python train.py --n_layer=11 --d_model=128 --n_head=4 --n_kv_head=2 --head_dim=32 --d_mlp=320 --vocab_size=2602 --activation="swiglu" --norm="rmsnorm" --norm_place="pre" --norm_eps=1e-06 --positions="rope" --rope_base=16200.0 --rope_fraction=1.0 --qk_norm=false --attn_scale=0.177 --bias="none" --tie_embeddings=false --parallel_block=false --init="normal" --init_std_qkv=0.0423 --init_std_o=0.00901 --init_std_up=0.0423 --init_std_down=0.0057 --optimizer="muon" --lr=0.00718 --lr_mult_o=1.5 --lr_mult_down=1.5 --beta1=0.9 --lr_head=0.00609 --grad_clip=1.0 --warmup_steps=200 --schedule="wsd" --decay_fraction=0.871 --decay_shape="pow" --final_lr_fraction=0.0 --batch_tokens=[8192, 16384, 32768] --seq_len=2048 --doc_mask=true --train_tokens=89130000 --steps=5721 --dataset="wikipedia_en"
Each number is 500 + 40 x the weight over the matrix's rms, rounded and kept within 0 to 999. Layers, rows and columns count from 0. Numbers have three digits each.

# gate: layer 8 MLP gate, 320x128, rms 0.0688, rows 287-319, columns 0-63
# up: layer 8 MLP up, 320x128, rms 0.0667, rows 287-319, columns 0-63
# down: layer 8 MLP down (transposed), 320x128, rms 0.0593, rows 287-319, columns 0-63
gate287:472588522534536491509486522606482463521485399396471502531520425483492494459473533562425469524532498423565498480549470502461443456430500480422485581543489498536510470459501447501455500514538516
up287:557559468486487490461519459560470512517521506574491479527538481479506573547525551438471502507472456564524493487545545538540538536439476471513469553442565511529576591493518472538535433541453507
down287:509503531534572507471489543438503481582434551518515525569466503462486451535495484534541464608499489465409493429529471512523461589582530449523490467526506557452507535534464533490493465487512421
gate288:500507535442494502445532621390452470502427470563543482549524429527538497517443489555522478503547484438564477499457510530503559551537467483422450478527511526520509483535490563544480531519477513
up288:512485462453483573570512541530450486441515456490550404482442574509554480519519509533487500466565422530499387515400472482496559509579472514496434568524500508521518499533478457526538496542491532
down288:482516459509467543550452516488448530507553504478514530546506545425543562462462479471522454457491478481527512441516410440531540596457512532515426526523469518437443484537541536442544536570452539
gate289:434494434455489499505466531468457508545453528466424489484525470527493560493484504460438458544424480502424454570401551479476569532603513477468520503488593533522515480544445535484520477484490473
up289:428567483445556608513505540537490450425456491468598522516534553529458531463533521468536472437569481459398496498494543505494485487478436497442512531492578548469416542543496506497498455444514525
down289:418526478478497507558521518503534497486506467501553553490433543422396542529433474473477574523474492542485505479486547576573463463555478520457535479488467540463539507529460575441447510438506501
gate290:468503485531469469469531451512500492554484563493456534507533484535530462506474540522427535417501541491501436536492485485538457475441470525499482479545503467624548491488539513533524470527501488
up290:504481470544433554467556519527507447553500542537493530511535470504544463445554553474480508503524495535523552469484476546537551553515489496488526441518570538542500532476539483526474549531497523
down290:505472528463444579453462532499489504531524450531481463545552477485488439498510539510568515535437529536486547488510557542529538553526487547528532554511528561499491532515484448487446540484546508
gate291:509542512515489510571463494555494466520542458463474485470552524449494514519549485518487561497556487462486482493557481545467452529506476452516552532511523472466496530537536432518450488492499509
up291:450530515532476532478525518398552531557514534462600519503538495505515505461495505552455484498537514515522547586553401514557533473430507537492503483518450518550519507552522461488553478527531506
down291:485527524552515442536529467454473517473494521517533549479486510561516492494452505506482472495497478429535453475452510408451449494493537493501485475499510496495526512519527474469534489477468487
gate292:561505513413490520453560541486472519541454478510501537456500513569537529572505498503535480449489537508524515501584531519441490490479520510500537458541464579496506485492514585449573505505523497
up292:530509497493551518501578519453463474521499473498582533504442528564549418517508453540502525497515517484496460495458479464507494550498480525564471529510509478543459482477476533483497445493496456
down292:489555454511554507514533461566488475490514497547511519492486511482459521475473555499534510477517482478545491474447602534450539485485446524475506509425444502449514534503471538490547519421525520
gate293:511505459434465503455511565474438488494501541485490496418497529572587464517472555458505467467482520454545520482438557451469587455494479469569465439614515511514503509446594520507562526527507506
up293:436512526507532453467485534481525490472528459538589520470512593530392475518470493502529424497456558528568552599521559428488582544514512506551529457487521449573488495559559535568459487433535424
down293:478483465529454550422362438507478529501509510537541488534495476504512481525513462508572544551551510525515550502439518537477615497532501537417451458523538510497450543468433510520515464549492519
gate294:577576551502522470525467578465456497447532536504499509480461496513540562519544463551499520524526504503538509491547563398538544514510490504532469442564513477484494602527436567364479610464465462
up294:511525512491471486499476581483511523534568553542487503479472439493520543474536463522556528501508468571558478545480566501532482525539503438487572415596473509523470488538496503499453506417528469
down294:505525510521562490463510478566496495433512422536541524457487481531444467500470477519512490549520506583554517464538493399541535557470485483502517457523442547456453552490492502435482547499521541
gate295:554456497484528526602454561463487494508492453525498431547450472452444463528495495443424526476512547488421488476565503505456481468535443501539511517469558532488560562514487638457494468476478538
up295:491497485500478498452435477410470475528494526521520481490414397493442536556503491563470443523441525456443549495453447518450520496475505525453495530508471413561543498515458498546488526512456530
down295:470497473473518427465518563490545442481492578451477467468532532551616533448484487480480495528454526395458544516499514541539474399487497574439494527494525517479447511548580502539505422548411556
gate296:511391496507457550512455450543468521517460552549504475461457530542577520450522586573527413528482514518516470492515553514451478575495507438477408499453524531517584521452504519393524506476558526
up296:534544463525529506481445621549555480469453474478486529542567485547429516514521509497530504509443492530483532511509477473496553499490494466466465556498521473461470411450519483488461461525480507
down296:487563445480457500484453501487537529482539545521474478542496407498488544446525462441497509498489534519502527474484512533603496423543559505462541465494533485534422510494549479467408520527459454
gate297:480425463527535416587470478509510445522572550504446503520473492523510518522524438550481456483483542537520496495471498427537482477531503503544461451499467510517504476565457482397465549493422488
up297:503498493482487535557573539486493535487453505502465440506495483541561460544421501513550490558516495494547499541504500536437409510478468512535481514512515513477525528444498559517532532456487504
down297:526483489551493586539511550439495515530547531500432449472486538519553494498511523530478502572545531537515481472512573471507506432497461520484482539478551512472539527492488500502571475437497478
gate298:528491516531525489531518552504434491490532580540510537525545458483530465501544515524454537561466576433498542519539548494419524473555524511445497467451503540520517466542470527473495425510546428
up298:498532469504578485545531480502481503491410520489565447463445540500531487520565552530465570480538491541538447564561545455509465524536436524473448549547505507540571502526544539529420503528441534
down298:511502466481482568497425548505433543462516551497510475501507486471491499546520500437552498476519481523465511438522547477423543553592562529430508462558619551501434512553541471476520485517489441
gate299:503483556558520493497471512530499495410499458493456544562468514482424508531463471544510532513534492471529542497498459479472555452491459470491436525548537521521470495471460576460527460500473430
up299:512494531543533539480480589471428502523488491503502478513520532413545525579510549528498581527438543490567481489492436472441477481466442518525465540516458532486450487489530580486522522479515443
down299:585466535450453521570504477498541489440504517508484576442385468647491522454525493599485507536512475540490617536467497469545601542517468488466459505534559429510555529455459481544555486506414529
gate300:475439505551516515546554526480487506492468515471533492458527475528518494454502563487489467434569514497481487502530528602465494449483459490481512516527495471452517434520458506509484495502562466
up300:458539545507556513484492512543522468478523563464501499463486505495498469502537514506545491615441543571590452485492484501501476585490420438486585521470499437438437533505529489500535454526416521
down300:457562558523505520459466490517502444462545546490518409498456449518530472543455531551494466517548500556558475493499479487515441495458486507492491508449510522526396506514458468481461453490448396
gate301:481421512494579465478552516433585462455503563522561574431494475454501542571531554466471526458449516537497530567455510473447543536480488498492491509489438487552484465574587442496505517474521451
up301:494471525482470567520507526509439479531508490492558543446385548518526493510463421589544466505563418509503550618577516456550491554505564528569516511550493467489482566481506514531464503515500545
down301:533534506420490504507440551455511511487511515578550512560499514553507511530498502520461527451488528520556464479506426486492463405529606543456522556526497500421471472549483472506458416530506449
gate302:485530474509589535532506523486505477468476427515482473508527518588541488541414450491511473543501473405469446404532483409479551439363483539467545458513511445500543497561530564512514493513540479
up302:536474492540560549520429524578382511521435521518523429507524470524505463562512569471512495516447478532486553497549589490513441558501560466421512480512485515500535511523491436444508463515504459
down302:505550488504555468511513476495467515566524515436544466433489464506544522578524460493557449457492447470468472473546535435457504562519445539482467474537427408459496484522492461479571368508468472
gate303:516436482484504436516553501427525529535501507572484530499525538506627576553463444499523492428479523443531536507513530565407517540508511545537497490520442518510474542365462471466499463507596417
up303:486474562475507520465546567498479528527477503495559533535512426461474454408551503561443515480494511456527410481476478532489508470509558417528541575497533486489505521598531533497503561509558515
down303:424512496531450479407478495581422495548521478492497470453540493502498468546525484539496498539508417487467511552509514503531533455480461456507551526457521373439450545482520500526510484497481600
gate304:585429574476473510492488540535548481501537480582444527453532502459485503489521514579495496539544464510480519473511467547448505548480453518483439545493529508480503467480498550533463525481518487
up304:476502498469526506488493531486443467418497502555477471474514443433451478541574494549517493510530482506490456515481506496456503512497447580485509458441481581535537557456438520525515539455465473
down304:554495551455480512462473516527559521494465460496445452573517494547507466510478556452491535502524532563475560475502570572523518465454529465506491508571523553521504501526477467558457515490540492
gate305:557494531553458527465481466476555466482518494488537508449457460462508518565522516516497446462528530466541448557548546550472457513439485541420441469525498486495492480455547488403516514471508525
up305:525449463478422457529514449505535564495565479484511445501471540464512475519473501536561483458420506517545566477501470558485564541449547529529583556453513478417418539488485530488468455449502530
down305:552455545480445499494498462489499513485486517473493482584471490363577454547492529539554461509467484516537526495422461504504453541502513510497569537464496513432491504539509536474458495452466578
gate306:507510466556521482537533539509455578507504528449489522428485472493539469514537530512472480460503550532520512497486442531541563490524502522518506537533522458486581516532485544548496535485490448
up306:461470530468548469552525580463546512518505536515443462496366484496555515502528527515472443454566542425541521526545458501425549513502439526525474527501554476480503518472471517552538526467470466
down306:515508435506445482494518443520493495498542501500506481439509503472460529514476525520440514500488546544497528552504534499501508569570491539517520445542490536459542523572533490448482509512561503
gate307:580438528542507579470473564473478453496435555506560552462494470558450473517533502517496533497485522412519533527444504558507501490516520493508518445431417459517516476555589502644516560443467500
up307:494477486506558480436464494511445550477559499488481534422485476516547496420501517428522592510495536566527613529505543455500539533521431511513516522565509598502574495523502574541448529511474517
down307:465432534556526428493540456415537504410483454441546461496552471512543509472445566445492478429564545476489634492500529498482497523534503459499523487437449564422505425477432501555474445504505536
gate308:506504501426536457573512547500478543473489469545425500512554502497489597529497468497509549500498488543498459475491550515498501443512481532499451517534479482441534487532564511553517537496467550
up308:439472481540467565463486480588472455558488527460460482527547490485501480499451491488504412509492561545506445440441485499471526578547513532489571524429431508426513496472490540550445505554532494
down308:466490562516479515502485414542509570535482540468530500430558460480497470487467450482482538511532447553442513500517480469451467500513485486460493516457500414467452475492462498509541512556519424
gate309:547439443501558590487506481447504545537544467480479522477416532584549536585500495486447495512468533572458479530580486466482545483492502459504448550545510511433475502478441465519469484562464565
up309:466424509539517437542491545489509485447561475587485428478502505538540529568494537556557509460498555490549466474447486491525522474487430518558455524466463441431498513489483544451494522494575488
down309:550482459434549537478555541513502501512493438483478553524456608532480503433520508521515530533523492518544524486547468484454621501518482513466480553525470482459537553458485468497448467479499547
gate310:518538506503549557494510491488486504512495535521503455477524508474541538487437589478441496439435465548513499479499508455496530457528420455470535526515442572447484447550492468482510587518536473
up310:560492488537561503573502418441468491465513485418508434491529489501494465516483505509495528427504435528461500516474488486534531488525494522487502541516502426545505535590453511455510488461555486
down310:503529493428502488501538527539481423495482499482484555533570481455531524557530440480540454535437519559526533546463489541521537566471456487531552510490481518483502520486514467471523481514543568
gate311:473454506524474548523533519559475538423506456510478502546569499543488510435444483467521464497477494489448516537470497549523541477428534566523479507510449476525481539530416526477532461429432455
up311:524496434454521534436538488496504429505482504490452457489476446520437485490539466559477508580493509530549563475496465558509511550498519525463480557478561495410536534517523548514447505516524535
down311:470512492497478478489429521471439508606487505419525493536528529512511474596489446500469532444600476446490487459462481493477440447469497491443549502445525515417547427512465490540499429532468512
gate312:474508498443502464533451478507568527512529518464506457491549477488467489549488508442513536524502546451510478501441438507493508528565455567463474464445518444521447508460551502534538628490461488
up312:552528496561591452468527490495535457552490488478525451537476515529477555475479479545547384541516527470468497450492594503497536512536503451555501486540500529539432518533435541405462420479560531
down312:576504500493539532526454475496470537507488535468458594505555520506465501467540524460486540518479518404470443490528505457506504493499459564497447453472487409515527493504541528505512583501491456
gate313:452449572528511412518497384541515493457511464473477544504510521543549547544475444482499522597551525551504584537499490431558543492506530433483501478550532484550499547516496485492453598473524491
up313:502455530547498480478522510463538581533492511477575602486482553508437419550559442558427469489516441483493464497532525556501488610475506542485591487464426541531412429478506464520493490454466486
down313:496525551504452507475503401440519469484483515467555531536577476482470522446472505527472550480502538499475573487523556611514435503516571509552455542462488497537476520466519505534511445547472614
gate314:495478512469542537536530502513539448448484461474488493558472505538542508468485479569442492516478528524425448527481533496448487457519516504530467518525486479556450493469527493519496485430469522
up314:467531503491528500482558562457523576557444432501495538568458578519458520503511485546381532492464486490535493459461515497481530460460514568519490497449546487459445472486538456517541490543536478
down314:473495516458419520444504532515522486477442513603531508579498518449444450548476499492455471528546460528551540498484535476524493538532488486484509498456501531543477513502501509563536486444549540
gate315:434494535499493538479497563469522451474468538517545462488414433558454517524570510452501540440500496478478501504512500423454387476429507506440442540484473533524482485459572460506466473542492517
up315:498566545506499526516509506486465525543521486521483439502491525477409525414523466555476491511466451501446524487568434499486466521510491485421555567460479533420520479480508490518469430462446544
down315:488481403446476491537529458418524532429523508543504508545551544430481524498479521512496476485424544446462463484478484577496426591500467383447460548501496519488470452510536495450414454509512452
gate316:495486526526452522504511490473546550499548521467531458508487495476519521495497440558525503494563498468455483513512505475477498497499506512485563525470509441557472437501492496508478440500526557
up316:547569381603496479486585447465458506452460432480491503507465501464430475494509547485477562497513520475504524528513506506509501524559506488532447508537535456660486522564471486473505509491425504
down316:530470517514584532525475503479486483556469493478456527468577550528515483449459509432505552455467549511529504467517484485514475479481557517527476484464519481427480506470448513504498557474482493
gate317:395450460501529474437427518518474473511502477484488464452521445529526560527498519557480519449501467404444503591477455513556424520468452486542467458506453437521548439454547493475451487505456566
up317:525436516578525508527451539548540463474488429511508554494538530502480564435471515446546502512566489499498539437511504566557523486497420450456448470478454500491512513421521568494568481496502529
down317:554464463468512493520479498486448563480491538453581497558507478458543520430526487439518610543556520508511464535493483482538515552542432515463581460487484452517426493452548501553495509524456520
gate318:515471460506441370417537503459474510465466572548501526484468469456515489448469455487569466492539504531468533506493557529465463461463481497534524490519514561582498539490556471419541479494502507
up318:468442478574505466475479536493391551483393538504474495476489541474533465562475483563507534469469485515471454503538486504502475512562462507466509481537548545489549521458522477515478428535487482
down318:546513448542451490509478549511456481474462465499509427522519557465476515563504502556519493556498549512493546566479548518465456500541546520555536452504535602497431548533540490461486421550484508
gate319:467575531477490494469449503506550473498493455566608565528554422441415567427457516432460559403497596533506512507496539520470491490449592377484487552506489431535487526578415495441568559504492499
up319:495515525436502528494559454501484547484461501428426429485515535514520460577564502452503497559547498501543466485459472475525516507572561532571547504419523516427468462454482455587467541477548476
down319:522506420553454490493406532557465481484450470509512580471516500448418559531409453557501488452492487485498535567531606474553541514498482492494551415523494464560514500530455489428542457496523551